python train.py --n_layer=11 --d_model=256 --n_head=4 --n_kv_head=4 --head_dim=64 --d_mlp=1024 --vocab_size=8192 --activation="squared_relu" --norm="rmsnorm" --norm_place="pre" --norm_eps=1e-05 --positions="rope" --rope_base=10000.0 --rope_fraction=1.0 --qk_norm=true --attn_scale=0.132 --bias="all" --tie_embeddings=true --parallel_block=true --extras=["capped logits"] --init="orth" --init_std_qkv=0.0392 --init_std_o=0.0 --init_std_up=0.0392 --init_std_down=0.0 --optimizer="soap_variant" --lr=0.00394 --beta1=0.95 --beta2=0.95 --weight_decay=0.062 --lr_head=0.00582 --warmup_steps=117 --schedule="wsd" --decay_fraction=0.882 --decay_shape="linear" --final_lr_fraction=0.1 --batch_tokens=32768 --seq_len=128 --doc_mask=true --train_tokens=225100000 --steps=6870 --dataset="wikipedia_en"
Each number is 500 + 40 x the weight over its row's rms, rounded and kept within 0 to 999. Layers, rows and columns count from 0. Numbers have three digits each. The size before them is the row's rms in percent of the matrix's.

# layer 2 MLP up, 1024x256, rms 0.151, rows 267-373, columns 64-127
040:503482545534514468433458465495516537536462553500515462478495522503533516435416479484518496467505524495482510515576491472475531534466556455485530476566493493658476529456500512486521504515450578
098:471457488529507460421471551509499525499504502594510571474465492487500545505494517492553498459474496507536490459480510495444504419530460552513510479500528576496560455472484518513484507503514458
104:540502446416559459495495542463546458556442498486514482455471533457571524394457510506504468490515524526536541527558515515542509436515532493522462512509503477473505538451536489532500585453523503
106:498479484492549516476480514558481521514463482519473454495474479482480538544508482540538555512512458452523459499480524494425473463550401496506487440530508526502524462504460530547454430511506423
087:481452538518507510501484466452552520477531547507440473457512459593568522502518568536502596520570527505425489526460489525501531526518506537490530506579471510533508484504515458440502543433483450
122:554536476449525553589517471481527495512538460499491495455540468537538543495523512436583511559508488471487511487459546489591496520474454488574490561493571451557478486506542519517564519515535474
098:472543415505539527476610485464476460565586508467474546455541523537594562430450496444517490557448530476506516572555569495571553524500400427504504504442516451490513498445542498554493599407472498
108:490485508514501531527535523520472519523543500540511450474458633451481461469486586478563533496526541474517515477504501484512543493474432544498467486437598552533523545476528563550484519491401499
113:442501540551500580495528511458485583517494458449514415454514497472488531462448534466452540487543543439450472587427471475480544558511546451486531496520551500479531561538507444517487491427502438
112:458528567547502491537485450504535536508538608517592517539502514429545516516444501463471538564450490486480536498526512601547507553502446498524558495476469531530495493447506454472585500418484501
101:427437487513478570502420527566551495518497511484405516511517445552467510436492532522537482489513505447489531527517402477555525514459449602554436407504541445513504562513404443482462409531503481
120:515431431499473487503485502547473500527456556503485521490520440558440486489553461566518588382519528509516497443573493519449507464559506510496517562523500532494540565542518564538515543575477516
100:515506509463531511420491535535525558477568471543494483505455472517479495517438471549380449391566533457517508465473471533545580504464419528496493500520504492567448405484514466515513450528488466
117:466528492500573511488461478450505425430488496488512462522473495508507489501472554447416491554555564506511575536476490508504529554475450506488510483463440455491494597488433501489523589483567559
118:452515455462508499509551494500592552548476507457542489486331533545515576493496579486501584518470498521430520537468498554434489579440526504511550458505530481451539468538495470545479443455546549
103:546485446545517488477532491491451534530454473468510564494519433487496504552491536547536550512494489480473515438479449444549433492516499442525474427500453525508514531520538528445567546457560501
107:515522501488517489535548495443490535545459513525548471506458457503445505551456530553450559535528475513540484532502507435534507540505511546391500473449446465568491491472465460452520531493495450
099:518435506520558544480533559498501504537525528401460509552431557482515511469510559560502508535504504460530506481497463459490476472528519465508474442508507540404509533472512510442567413526485538
112:509544523465495499453526448523508418517543566522563507532491503522432539587519425504473565458522552581478477483562531437458502483433578562488498568468456439509428487518517530507481503574519582
110:481501483526570496458507455549507487448470449479430481413607490578527466470488500405500485512533534491466532530510472500494533536465555521467509459490572463494487504479408444564498452441481510
115:478516518487476535527556473536506417427504497549537498579542575546476509532461463549526536546443488497519466536536541481512529552513505572475537491506479518537456514500489544598557510475479517
118:510491469468539542488542473498460522533504448526553500542527509463449520502545515508522470445463487470503497505540457491504511496444468436498602451488480502518537489477503519519501495482498487
110:512502561481456449466501508524488539418557479468450469493491459478489495497462476460467518459510515455471573488601427469555500478509546419539521539544472437504516545489463480549529469493494477
127:504510463482560494465469482513490492500471498485480498483484475433488552464515542495427514450394573432526535465494499510548483499492536543424550532527538544542471445475523476423526488472531536
060:522528482480455504527511469500560495530516490482545458413479467508524484496566530494463483511519529476541533492535431509502485500486478516504625509520437514558548524507537541500542524473457508
105:471486450528446503485556504485559507488513482408497439401506504493467430466457493521491435467525475490463490507543505513456474475477450530488461478516439505449444481502477521425482496461507529
115:509484545448447500463483463546496515543493476444501470545518481496503444434517532471465492521474567428469550513473520447452511460482519549468467481442479483532442480471499511460579495427463455
042:570493506580519499481573481507505505467480528456459471455471526476557462427460516470535530494491485523510552554571467490560606541545461500453433502540480487523549503507497555484520475481471497
109:496444491507436506460552442544521504445526456468484491552575536544447518488531545488487471483447430515501460544471531556558535477542483537497468515458488509541503466468499579497477576500547560
053:563549500484473454414473447513489523472483528549456539434447503468529478478467478511523509460500498516514499555490445476468462537506513494535496455505468514495512587545448473515571503516409501
117:500474543527465445462532440542515430496478556493540512432524441599497592586494520457490508502471506472455485482482491504478549508458479465474473525517521602515524457542461530504507477503484560
093:550447488509561537445499479499488414532522434504504479545512450447442528498495439464542580465484501471483564510497572474511498406523534493462567495459548556450507519526502523433509502495509545
039:489482532460556485513473424470549481570429508491451460403430536455423489473480504561510532503493544492473527493557503389509488510521523427528463496512482521542468480528520505549516525473519548
131:463525514486521463545535431495496445506436586555415532459422456465498495412499510442450535485539503494500474522516472477545486507497511471551495472580585556471456515476484541443575484540508405
032:477494461454492460479520445472485497503483495547421462513464509489501627571470557460431515436394531530426526526534510426482526527460591418516576481524539508527489494561455517527509504499427479
120:449455468518510517486542450522489535460536528517596475521575517466494503468448454460476457457409525512470473477505483473440574529492527478492494518491476515505531599470480490521591448454520447
110:501464429588460475463550441534509512511456505525417457508526368521483501494449542509445487493544520492494458494454524513442518447433502466516495511465488487477458448501489506526504554512590547
122:469580445460537449507551464522508433451537489479518570511395532500474555606526460470474562494488497519460522399534582495449487441501446460556511516440509512546494524526398577512545483474531549
043:464486496566534483524513520518498451464529542487508419495538459500511550511484566444508577499507556452519491525562519520532577436557571481487459555570403493545510539522472484531467519448475462
100:480522563479566496465489541459466486496556556540493467557523507498581539487472525573485445528497533526488475505538509502451521443443582456447477517452479556534490445473526547468493564451451510
107:484534559468535446498456545498432531468539467455471448576497494481476509432574474524543493469518543528525518524526509518514494476509519497520500505514538603482520460465487481538583556489520419
109:516515446483529517470558465550574478466485530536530530525519564546452495469481532465475484424479500485589501467463471446533440550439516458511474504558488552502485469534509557482541587555521564
119:493451493455475576548569481492523498506476555526450500430454497555528496513545441503491534610541529477511500481455434512418440507435464473451517528493554496498469496458472593518537572501550470
023:587502591590571497465451440470469484487545489541492508434511483512505478475356440515477472462528526530525476490514480481549507491507462518503511509530458500503533502478535551526506519500507482
099:467538441472490478485507471540506418494502456537482515457482495472531509464449453500560532495574505456550533475487547474518460389470546474468564518493472520528504510495525516512424511459487480
119:493533537463531538439430491462545517531510527460449469547548580494477626514479481534467505519518520456450415510459509526456471505532515420427532486509486454558493452496565555448464505485527534
111:564500501519499486457478452505515572523531481475446535444566473447573537472518480524492446555514488533547487527460461474455482459417505506519566535585583470519513454502463493524465482509570543
109:523566496462516441497477457544505496482565512483452479429540512493449614465529397486470438485496575527487499465498561525543471530474506519514475482441534481520532441513442499534513591479473534
107:488454536504476464516517469468493540508479554469517373508488565490568530519506500505525487495584554472447533459490457545503378549541463543511478453526426539532533498566542485455510554484471451
121:505530548475489535509495472475543541552425517486386533480568529542495511498528477525477492532443504539517458518483538460408614505567561505508461519549523558472470483550507491464500468513593434
110:500542463504461502437486524510511479450539470507494462501560550530588435497515501454524550512452577482494544578489580443457551497500517485492492476456453424446552556565551462529521508510537545
111:475477483562475534498504474520492431500419569493417470512467507547394498498593487528412464514561571494453551475511496519508516498578548489527534515563543522491482569459475464495533478459472509
025:529519528519491467519530551532534491549527484500476472428544406484490537475495557452508490431503465532472499515469507426447445439491472468534553507513514520563490504527519474519571487490541501
099:501455481505492475570529476473496510400551522409554482481549500480523498572463434492506504511433491510478441416426489533485464466561585489439436449480504474486487514502491526530534474607532534
103:517498534495438520489509508491534532469489492534472506501539509465534443443515491440533541508565523488474459501444600498466462496414418508457522500499417583459487524555480499554496461502513453
095:449451528440463470446489560502579475526495509518489532546508524488539462487555503556518498466540561429464474516532539469464547507520508475489504544497507548516552472480513474468468529502511505
116:525538514509519459547463437435512396513536482569533507500524462559436561474542464481518437484543548443460508497456454431555505558475505570491465457593429522472504492457526464496461489442523516
111:520481500476573574562516503486480523510542493429474494469491484497500452475493511502540407521542543480519502567487510529494577520474467456509473465545490481537538485497448447463492531436518528
099:476546497437567515500558463577469509521540472514533436516468560554447502452502569448517448479504504556467455505536524546431462482528492451511515474538468552524485469564538509533515471433597433
123:522573454544466535454503516509514414463416502492504486457558481525610479431543554484503472527509515531472509510535495427519485493450505487478559479626445540474478474514482487398557522481542492
060:516476572502500492477506493501493507521475501435437499448511460454551501514443458469434560462500474417437490513506509450453601484475463487468482466526424473535407552518541483524521554470503526
119:445491453499507572457524434465503505532551525510437449443558476512507519474529516553506524489428433459493498524458536488508510479481545516443530562507457487474458478460443478481429477423502522
035:481530521566534515490535484457499481489454453455490520530548545464522550458484502495495492526517571420476507522550505390499491537498510523479525493515463608505436493525509524472531541475503516
108:488568531457505454525441477556537546473471461424513500505541509498471496471586519515449500492480483470609554510469488460552633466486589514596487484528479502501510542511535524599540526491497419
115:484507485536515537490537487487546558423529509558489538540506488506500541518545547437439486470473471529533463516466498511496587493528523513522502545498554467450406465473357560500514472506508494
028:476520537519542468505518509504512585508472535465489475462450493572492479494474557481493436522505489538457562517505525483514532509486502491515563423503507520556555484532471542476491516524503447
106:465506531523495543528525462487560459437471511519497495548500497543558499499557558482539532466488450538478537550520478449442446488435520454523464469481477465494513430497400562485560562506512461
127:478522459554529527496434446451478516517547522447428428470537517493552467483469417474462596497488515440399518500493482490464517551467492540519509560533491480519498591469586470500501582520537513
100:514462493507551502503479536504495521508482580545496485423533453556514537511428489515515485498503487517498489484462539463461528533467497458483550560543438544507494492499473482544537462475527525
099:479491515481546464542493535480506526511517521486511498490509550449477365499449528540497439483493537539451501487467553485515604538474451546528446484463425480530520521475409504517475421555475506
106:449476508489506506399526509497495497490550450485406476502508474485540490443519508492544433462522540466429492558496538475436592522495548519443520469544512526465427497486480455556430485475513469
032:520474506539509528537490494550533447527478540523531511482483512420474554541500470483477477506503446533417519482553492475497509482480491491498603476502535518535530493514423492487527411471497466
102:518556518514478535446483454471501572511509465576577567453499502486469480460479505477453544502487549547505501437478506571561497472503527509519466553499492480601521424503488515484536525529520522
110:540468505527559454507514507486434521487505506468550487540461434442527490516532446590436547515474612533514521528571446470458501515474508408533541482466568494539496480575463520538540535534449581
118:470504515447501511454497549527489546561457463465509483472474492616474523583412504497497544494544490491498511516508427523469452495509496499583436514509471539459492477443481560463562552509502448
103:444524509518532531542552532507560445491545483501519491489437476484440511544548503477511493533480526500467495455513489497403521568490572526524437493549518437519543497546550539453601418540516511
119:607455595505516519513483535552465459484414500482529459473520475467483616578553490487429501488512518523511485503476486462483373486499516492511602484459516483469483499504528482480525491485536544
104:456547489517482543428546492534527573552527521426488462452503553588492508501487545506509487476462527508402532466548497498479468483465473462513485442514474534511472503471513611467521485589523471
121:510518525482559498503483463438538441455438539478468576507522480508512457477446558483446525439512546490493491493477530504518531498468556484476591465529453523467519487462483485482477547488515476
109:546464471385495567536478526493552523492485450477576509461560548516501548471504547507553530423467511492498473492592505505435478537437478503508513463530476428447497508462522502484475521450517452
103:515623517511484549479545488458470543512420468473494508497479486517539492458498541431570538484478468451467497514572550462425507537512553456499454455470478544482494548513484473407569539489480496
111:445476493476561471492490506545465444499517496504480493551475432550494503469495551469440451512524485496549524482505497436546487448601568512486459502485474502512487467487423485503464476502532421
094:475556524374505533492553461512543509441528583479470549502493508551474512548481475442472556558441521493550494566468496527497407496575504487493424481541416534548496535434460570548511581527488558
125:495509535464568547429521507490463480471451443458473502481489495542487555497423571474461562487485435508511451502508468514529438456525452595440476537537472487468523433469509542551468491505438460
116:485510496594445482578490511503531477525474466523452478491508479452539478526490524453469538473454541485487542516602591475505554474435538428503488489485480575483532533474473462520469428497492435
109:511502489413475509501517512565439586519469491438462436481464511523459470453484498527480586446455563442493521508598518490544517530485479536524521491562482485539482506519521485497554511434532504
084:432520473458600442503552532480449512517476536489441532482477526484561486463509469543520538451462529516513554463578475493469544542527512481423533554509463525535468498432540453483564461479481480
116:486473531609465474503503468491473488517481543452435518488545517577516517480517520507472502385553479524432472542488577488476525469409542483494495523469491445547475502525475503540536486580502498
095:482488533540570510513419522482529450378456478454486497492499471580518504448481490460516505548460533516549496430492534451571451580454460502489518484447527488550540451449452518508449494512502547
039:466550560495494490511485458530460494439513479492469490499506385434560523471516366460475517447483550505507528512536580448547494546508473441466514467499489519516447469473446528402538446507490453
115:514550558429537483502517516517490505454595456419452461533500422421437494443450451465496511587510499452475490498470502437488415429538463449429499476446454472479552520483537530440536522487480527
102:443490454539576519498532458515576543540462496423519547543543449557585520502486523538505533604498506513503477470534467573505525483414528502446531455542488508534489488527455535471507586514522456
108:492548485463527403514566410468545522498535533486483452514457510397475535484521540430455507475520531510512508484563495532531508552430491479475500498506507500526527530462530499499506453496501472
029:518544542506540519476457576476491569420477519422436501428550561475521555505472509492475529506450509509512484477524522433496542503553492471478539486535495519526519577449496544480551467531490470
098:398532543495486498496540481526508527487467521502452491534493469594547510458486508458502531470525545551504505504485517447463440439517473440467534492479582536586455539466469631558463493455512509
058:507524519541447478448557482565499460462501458475487506522498502482498496489516449531520534536486497559541529496621549426492505530500459510492546527511533530542507528510536462528563493427424520
112:485491495542501521500452443502479490497407438510499488490447509507504584490511504557460479476538522475472524446519446466476532462471524487528517457450517563506466450522494542473539572536509442
105:478415481467523487507522457579534465479566509437391474576477518534478571525422481539457489477472560520488522477505491497551516424555501476454436428554413527453472506507550425432579427512529532
106:519491490550522564494518472502491431549475500490523502533447493564476544440496480387514518495496449577458549513533464433557514494507420436440506503560453501541499491501438512512511497469569452
098:539553531511527490556520561453486541470552497486468538502521475492563460446432498458455503481494513547541526476433491541527561507558476513505487499516548539481553524483423557504490516535430508
107:486515475536509451515578522509461517516526494456522462585522559491560518482446527530527477403533413517471510535469547492506516453600386495452441499518569567541511493471478557546473533469496464
031:488473493509518456466536364525477545440492523489472515553453556498473454530499510525512503503496513536493437516489530521565498453498477490473521487537420487491537489430484566487521501441445510
112:518479532499526509522478502452512559485486493450396529486447493465521489451504491495487521484549500496463550519522572517524498559482545505456453470516567568517510537498509488433488499502447548
029:494534530579498504494578437502476524454488478477466535508501477513510510530467472501488529546537569545528525513495486484425510439524531505490535495487445490565410621431439515495521496500496483
085:518556457483581494537487570506511542533526409484442525528472488448507475524467505512556537470506562447598449399508474546492494468426518486522517560435489552512555580470553463521475484461513483
117:463596528500504536521468578558509330453489596456482520534509500469492482506500496493425508519474516493463504463505560569499470547514528527422466475504561527581473471495509495468577477528524469
100:491528518515507523490399498500449487546482515569549564462485496463542513479456513526512464513451469538490521421407495520454454555444495477506506586498438477484483560489495575438542549534496537
# layer 2 MLP down (transposed), 1024x256, rms 0.148, rows 267-373, columns 64-127
040:558476488523510486565560553553608528455492399533439488467541548497451450491531537611507589458574434511521491513490515498467504574487433568476462503431512505457482563478514486487491472533504521
100:462474483467518494517431498571441489448467545568483414508530512490467513515504497531525530512539491473423458517564545507456600504471451559485449602381587502510474465412486430535494483444519461
103:425506422434474513457466530502579420509521489597443555501522561535458461529468432526500538508466527514495503588536558437471461499436507539508467503483495518501491535558504522464451477547524505
107:511510517423554445488517492523472565486422529464401508403500385601536557526539522460566476543478482478568444529453500471483582434454552583510510532442460557508538446516422470503497495474462488
095:487504458508466502478503480509457496541542494520500540492520509469484491533537469550414508423517502528462454464488528448481511543520533505428465439498453515508452484477528519556401529543502487
108:519480527511462477479532453468555546482504566479536504504486461459482545437481561507465574512456493549478525497468459596517483540521505480431509487445457525491479560417536491462503535518497485
104:465517515492498478499550530554422500470477500510478447489451569473550517471547506457467435485479506489548491555401536484581463471543514469545458478431556491467467471559562454533454596535494507
112:459532546477443467441518572495494516513443489552512524504528526473451488476478542486572471485465498461492458487478520488540556491466502567479532479461449507506477447503498565514498521491471524
111:511575469471446476465481490496513490555456508515519490487464535566465458509513497507491450565451491444422483592446521469474485483452507435510478516513500477526460451504486491524482469504487506
107:431487500554487464484558429495517473447490512504493460538475487510486518504511462522532522505496502502526472492459491523478480571583451511516527444531486492475477516486573469467480561536431449
107:514461515469466519477475533475463467509521509544555516553512443456526454539550551548537429573546439472473490467505498507530430459497538520570491448447532527430485485619472435447411462482550483
111:523482517581491500481500495518506517398479455469496527569475516520441480457516516489499475573528498550628526474527462438437479491473522470481543553489589539489440460499509520492455475535447452
098:504574499447524433495518526494556541445499485493476520556507516554554516522565485531527484479522476500465481555486492462509416527537448506571442489540565519412472458433556426531438477488557562
113:453473505505486472473488551446487491538497460559410435531519422481492528513549512477420564518445468567546467513533568529531521501490541427460405476501517486505491493466504494457452603441470550
121:511503520577509478561466535437467493483547410515543517476447524520535532523503583501487546477533495485504552550493454469444501524510503510545482546478503546513442555525575484480456522494443549
107:474524479555521503480479526568490546470494497544546480528448490589463543515484583504524458505510463537471492505515484573510505522471554449517542502481490505537505425476564499456476519481472469
104:544554575496405485436473528479478462477532450492520486501480427457541489491485490483464453387535466438471455474515516490597525425571573508393494427525485506521472526433565476533482479547482551
104:531472522502434519538509469514538495395507528507544578571515425561472516533466497451569519522502505547472564503487451528479515497474468531548475537465462486412565483475573477506494541481512513
111:491572523489424572460475500428464477526498481547513475488585515527526500521545530491469493509436446372440517570519486579456528473519491447511473474461505473551486434481495559557470531485604528
105:498505508517439511533523610477451492482479599476490480602527515478479562499486510445509519481531552475491518554522491520471536453511516489483516548507497566424525535449556535492509530553506464
111:461464449460523493508488507470485558468487484513530536458492436496487462461533541550529490491455425505463459548479525474502490407446400471474442446535507513464435546486369562441545531574515540
116:473507521467483559560471509463521499500495523622413477501475524521484529484529425527512446565508564465568521506539499487415529487511495497486508494509547422562468529467557508517513484484480478
104:445519413505588493416426421501523507507494460467501461549449535499549518569503465486522461484499441513486502474471478463509452535542496612527455524428439436510508541486525468529508532514526481
118:527572528483494476482502558520490506486412535519538537532447512450556508496493546457518436452532458481455537553510453468518563501497442488534502505480544511494525507561568514437495564535458567
071:504456527440413526552463432498462535508524524531503435586474485499473548489574491523493429504531488498489481521494471555492522537476536559472540539487416503502426529487507424514454551574447528
098:491544486499512514423493488465538479437540515499488566504464468477452572529545551453576497477480499472521478524512461522443448492502465544479466450454443527463477510557504437532501554519504463
108:445558438502464519487425546436508498571541471552446487471435504560552422517461535468488521525501494434522561532500467505507479479476501537476482499519443514424589510472468558508480482471522501
047:599536443483513526502417449474554503530470551565468437543462507481514520535563552581545497506518494449485447484482532547475517516482539528479429510478499494588516447521497464498505558489525564
106:505536500461537535441490495567476468473499558549473542496536547453514513444461479488426499541413526495510510451527483541500505540468449501421492516557577507502551531523535427502478574469495481
058:478436541541494478464500516516491514495489536532483496502392497515523532448503447410568438518422522478504534555499475502517519522534439526481547490473496501507473510495527558431533535451496550
116:518474514523488495459518511513456560513481491550429449487552544489506525538556487510483480518531505457444494583474498545495394464442485467495454453519478490441540520513408428520466507490504531
100:562613509520417485537515527528473555464569579487517498515549511475552446444494456525520501521507467401488483534488591487448475480456471463508512489452604533523463450504535531449517451517494535
037:465536501493479513473490525611477466538559462525502585503497503525454512502519467515558488467525408538526504468451426576514504486465450493556469469532455534462528598492427475495468441529560441
122:502465491496495480472481531536473622489471482451511538482502602467539483518463451453557525516555532498443524535544445528496414540497462559540519401542477519479519486602493519517459518544488504
031:529498551490505549449504574556522492532618497502567470463484542482480451517538477643512518488525526561467459540456545471511505505492491479480549544518507456560510499363507492486515532503511540
112:478480510501456539524478559503501485454492593563607453461522552470531437486556479481486552557474465495412450550491520479477497473525466513515499522531441501495555466464455419603489540513499405
108:456471546465502517529541498446451466473527459553466456537467504508455516469504483483497536519513497484515520487441493563560527592497473556475462440475469548565540534566488500508460489456521479
118:521548539497461567480495453546464511471437541506480507451445533487501509537525466488479461472519513477484560524418482523585449556502516544431556443484563466499608497583493447512426521510503485
049:546480493574469515514460547418504494541484503550530552479477453509528463520518544451499451472547401473504510470391465470527529537495507535533453541458587451456533432509527497487498518500512527
103:486413537492471514461511613481467463492438563450549520498553472514404428460430515527498508457446489457540459427528567529478479487470459469505488481472445482523471505467525481557488497441514402
107:504470543446500496502556454488462501508492442427513454520442491523517505507531476481521524524522444539462529510552535449517513515516449502496484491532547539496504503555502485522491515438494522
110:460465464501478494474468520468482598438497493449556451518531505507443510476485529547487418453552479500419455530500502459455425479470491503526581559473565470501470535507469494514486540488527459
109:500569467539486441434508487469518510473538472489450535488475473525402479465483503490532465469534453454487524548485558525522450491512459540504487449520477572500463584534540504443436534530551501
015:492478516514446509532491474473444494537481443541521547532537408474478516477551539503477463467500460515501451530530479465506426492532479518446491469476497558504540483381472477466469514522533515
107:512562477469462468540528502527565484563402518544497523540497536485450549503529528531533522509511538461491480515453501470502511401483529528429513431422514468476561479546513433485486494547543551
114:503546493435491527523514553445477572489522462474532482465467401532516527465561470413506455537503458562476517473533497543442495533477489548493473556537527509464541553440475516416438548483530439
111:496496472455466428528491528455610494557492533533467488455507540497522489552555514534521509522512510455468510574439456480500478434431524509463470559510513454457493474525447470491428565509492525
104:507485497487480500452490546497507494545502504500507457467457548410506504499427457480450462461532489535472512522510582511513455584510485537557508495496508449505581448529479479555523493480571554
104:494455581471493489430462375477522505457534514469519481550573472469487502530511523430495426477500539492509477453509495478494488553477515553474571425486457522545488567573464410542474499530528509
110:466531537512471443550516568501512521539513524515481496510501497466508513418457478526486503540510546468534473523540443548462455516542493499533472515524520459438558499470533498574513494512575515
110:457490428592483542488529513504537489486462499562515523485468543490538413498500571494488601452476541459458572569485530469477464546444533522542407537540492441495540557582514550557463574542588549
111:531538471487436560510462484501488485565483501553544518477456453514496495476545448473533507492503535505470509526498469467464578496525450499544523507518561426470477493520503393489509494512479528
015:547537490501457506400500512567399492523544593502510478487471530437532448514545515495562516487522555532523539488507518592496494598509424461504482513500504499412473511445479497558478588460527537
109:498493452478476478458434521530474504465491516468463451439494540532603527468542445480492476523434535464575492482418461520505462437527500461603465402431470479541519542554446495522447450507472545
101:543487524471527471470521443536560507579498476555509445532471545575520481626507549512505557514511546486448554483485479458499484497510576490577468456438504420482444515481540482497484457458556441
104:484494463462485491466495501565557480501537539504517476512439585480518511511549484521542520511524569456477478427529497501542480521476421494542473493485488550518475471580442489439452481473510526
110:583427433565413523408447509517528481515449527533502479485522442524434551531408496498480503551514495490435531526440492533488451547486473470403533450551544505573514459498470420434473485574553432
099:510463480491488487469471550456511562543553511466528483488530525428443507523456481474514550471494492478574506528500475477582527549504451486458421511474532582570497591507461505521491551553459549
102:452452554583463513500526501509581574480498498472455424566529497487496502523444539510525468427494468537493435506551541493474521555419518530450515540498503556500486526428505538440457509535487482
111:490511484494498461475439504504465511427469524475552593504563493538563433520443552501545474484549518491543479498471518485528505453529499463490450477523533531517463415534477493552522552493498524
054:510509588544439506512483485487469465512542517484486447510468485480481445428481433497527616516522504523510512433448493610469520458499501490462437423464521535604495546419493498534509456504542478
103:505476485507439511469442598534440454577557480479464551474514507444530578453508458516505403450484531480501511533485426404478420569489434485457477463456434606504517524547499510467510508491456517
034:562587453589472498505493443506534462492463441480609567502522554540458461478526506498406491487474511507487513521537441514507469510559478498516429550452563531523563443518506540575481494512518555
108:416478469524452563403459506456491531488524512544440490490600488458535530518567491532467577452509463448534442442422546563537426505494476560435480552440491555489488496542525498533476525535477502
106:494514577511476477532568549509509536509508564503415529546485517488445430473520549539560468500505418520591516594478498492561473482478498527550507547550518390511559493361498496439497500516537479
021:457442493517514516467480511448500445453541535475465592488571508557484539494541486512547514487534494465473539539478601546497548507481439454534501557445560458469577515435441490492480527530535505
101:500471552519516508501469457479524508499529427586528534498494485495525454561547585541521491502499538524506481442443419519497498465562496456541533473444445499457483556458474421434443439512462477
118:503469427611513532450562527491477516532549517528544493487499557522490427512486487459515482459553452560497459510515486506520491486459515460463553454440559475516488504539515443525456486504524554
107:540428534489450483510570479537485488537475479459457487527505451497553475536468500488403471501474576508544502482546472537450469519486520406469476517501451508479501540440431521506517533489428501
098:512496557419548519444480552494495516494449553466475509576444530427485570542533532522478510501534486512531506453514460492496477540476446524475484538461520459467445526491512458490487534538443499
102:455500517484483477435455473521552466536533503481515474495527521490461494593483428587477429500476470467513457491496504479448480514515509533508517463506463568434499381515555499453456487465525505
023:471492514490490476597504485522479503453416496521519501502449495491557488572510683548616453512546486508492518481514581491524454522494522499520498529549538496469464537450457480524443473575484532
107:530478496460498580483519568551456528468436449470464470440436569489553484438512486536490463445555494508457557500472478485423387493516582467466425488491463473561517529477475545500463522476511575
106:464499487517498485460423467484552499410463454421491507478539480543520389433431468530526470527459475514490540425503504550528443587508524505454458495544552502537517565477496531439457471553512453
116:521436555495478491480536503508471472504459591509540535450531634452460453499543534502491475532510487478573462514488472490486582528491543485510587464506560441510501503579599502482493437370500569
106:509457539498475447526505473559473515502537441545526481406457501511476573525470501508535546447513497470472525513543548545423487458510532493517506526494490444502448497475436460456526488476507417
115:503464394525519513506514497447587474468528450495581510461536434532545462579603497477541483449556447451483522501445473510519437441533655528485467502523517490385528473492471497587481547537512473
101:459460540452486509543519527470530446490527472469484570473537524526454511501499484539474433560468446517422543472546445546508576486481546464500476510523486501410546447439482540504467488502500472
114:532469469513509477426454487506528561500485493524444507510503484425490403525472484508509572500574464431446386496526436485541503527483512485363507443509496500447563414510493537552489465516562465
102:485486514534589521505518543518504516440487474488439472537515550511424529456546455556445516563511499489518609385540473491515512450508545487448545560518571500517467450485473474476411490531507533
106:529493487496477557533504556438494418528463522504538468483560448544494492518488489519533548470481490434471471531534458469522521457497468458532480532472612503519478504468452415553499528514430523
113:489503504474582394549501568553480462517496545569494612498395545476480513470482489477456524541527534533562479510529485473535432483560548510477497490474514484483491484505439432485500561428540486
108:480470473505479471628577424521537477542452462577524573491513527480439494513471511499455503517558482487571499450533454478549498536448526463561456447537485509456502514473482478508518550509488483
114:474519424500444537447490551502515478505503488573523541484505490539495488482489501487505491526553471498484451596584419457502526492464476588483412446482489522464491529541506513544478580492434441
112:545492555560487476577501465559533514553498478527543418507506524489502447558501461455511484505586499557567523549492513539536521528533472477573524449478502526464424423532456487463447487531481501
111:551452539502476572562508500534510562535502455504516430473466503509524526505512486552494546416493475490513482479532440463550501538452468484547521515526510471473463437507544523496458472448439427
070:515502430567483602499482494466534505528459524456509503522527520495498555432479448554552556496560474550559458524481447468490512487463524470450537578519473476516520517520504509566526536485494479
109:464518476523454485534503498502513531516484493535457478534530479489451509476476468557523489508506533516433477485515485517517497511464508457472486600487487445483504512436522428547448489546414518
098:542442555511402524529550532497568490513455495537532477427386510465499487492527504485512461558506518466476439484426470504507434571461489490504498515498443503441543476423525549497522492485466504
040:582505460508521461510498399446600545536513489512431515498575577436520526510536482488401478486495555522448567513456488452526568479490496531402512489466514560523488595463552523542456481484463464
111:482490507471447468535533492590487458457464541487474512449459558521512529478558519508536518480494492458518556438531515548454530533524479541532563506473428474487476463539558474573537435393481553
109:519469533489483494500553481435525444477507514461522516463503505524529416519509514561475446500455428495410445427523476498533474496480400480443520553492496537515509502507486438515440494523530488
109:487465521418468469553488542536424533518469471497474439480524482507494449528569533436456497539473502462443504410524498477550502479505552482512477447533427510564491476459511598505506530516457505
036:489498433574454492479483412560438458574529450538481478502539446460511495475429552478544489528508468459507479549452514426577469525507471485515486483401479578505496502487474433495485508500499487
105:500485476445523507449426496500473502563468544450505534421558516524464461524452471527533491530503501526457568474544467529464459526475488458475518493451529528533482536496516469433462573492473503
068:511540541460506453504518538473475485483520631539518449498492474557543486503486497438494530448526553624597577605534587449558555563458512471524429475505537469490536474491558528556474421464547497
110:490456534458463455549467528461536463487493387502549511467535465480529470515473483568496503547502470546485530531517491486489505495537458494467448488492585526513512494503432505515505550468523515
110:495448519525483571488472471510531499539538469526503496491482529582516446517564503490488522484525500466460530525407498461433394453546490463602455536500516501431531467472568535522542461401470521
107:454494522520551460457496471505509516456503545440483489468555529521502483462522471471538503486432473558472477501494487556475490545515596580479487496470461446512335449487500482441433454447395485
098:479492496474499513504470466522482427524490499471489542450511380547476513501482508447487511451504486539554537534504502407493510513437488517465477557460442561481492474471543519536451525535473488
114:426535527497478493457463523519606514461543495486538489473569467495434522467477504537557507489541481514402557441539571559555495489529481460478437485514539499484472435516493489520463512504514450
030:506494471503538517547453562533505491485519531594567507554498539470509494500514540492527519510475502514525510495525531497458512443520587456511413490568485527466463496539573462475502479479451529
105:494480461472477524495509445448517465452490472562439505440486516508481388544529476470540467565540492565488453545468580552435441556525407521546467430469524504469484530527452420493472477555538511
022:509534543524517496478484518489503526531524517501553499593550482444464522522470496475551500497497584556537492616414514484555491515503491443530548500473466505479492422497548546457498511460437519
091:569475465502502460504502339413496491527515533490498543473539506520509463513566514470538432515527533496419525548513448500476386525523484508524417486531494506481480504466451457488470498507445543
112:439475496503419474520526476513463482469497497525462520523510513458454524583571486501484556501551445514527480470543573584498466505508458528503514455426525491551485489492512523523470501451566503
091:421561583468405504541499534500503487490542492472510462543528461504401404530461548473540477399533462546504461491455445464510430566496484394485493508449562403433505485535545485522483484507449526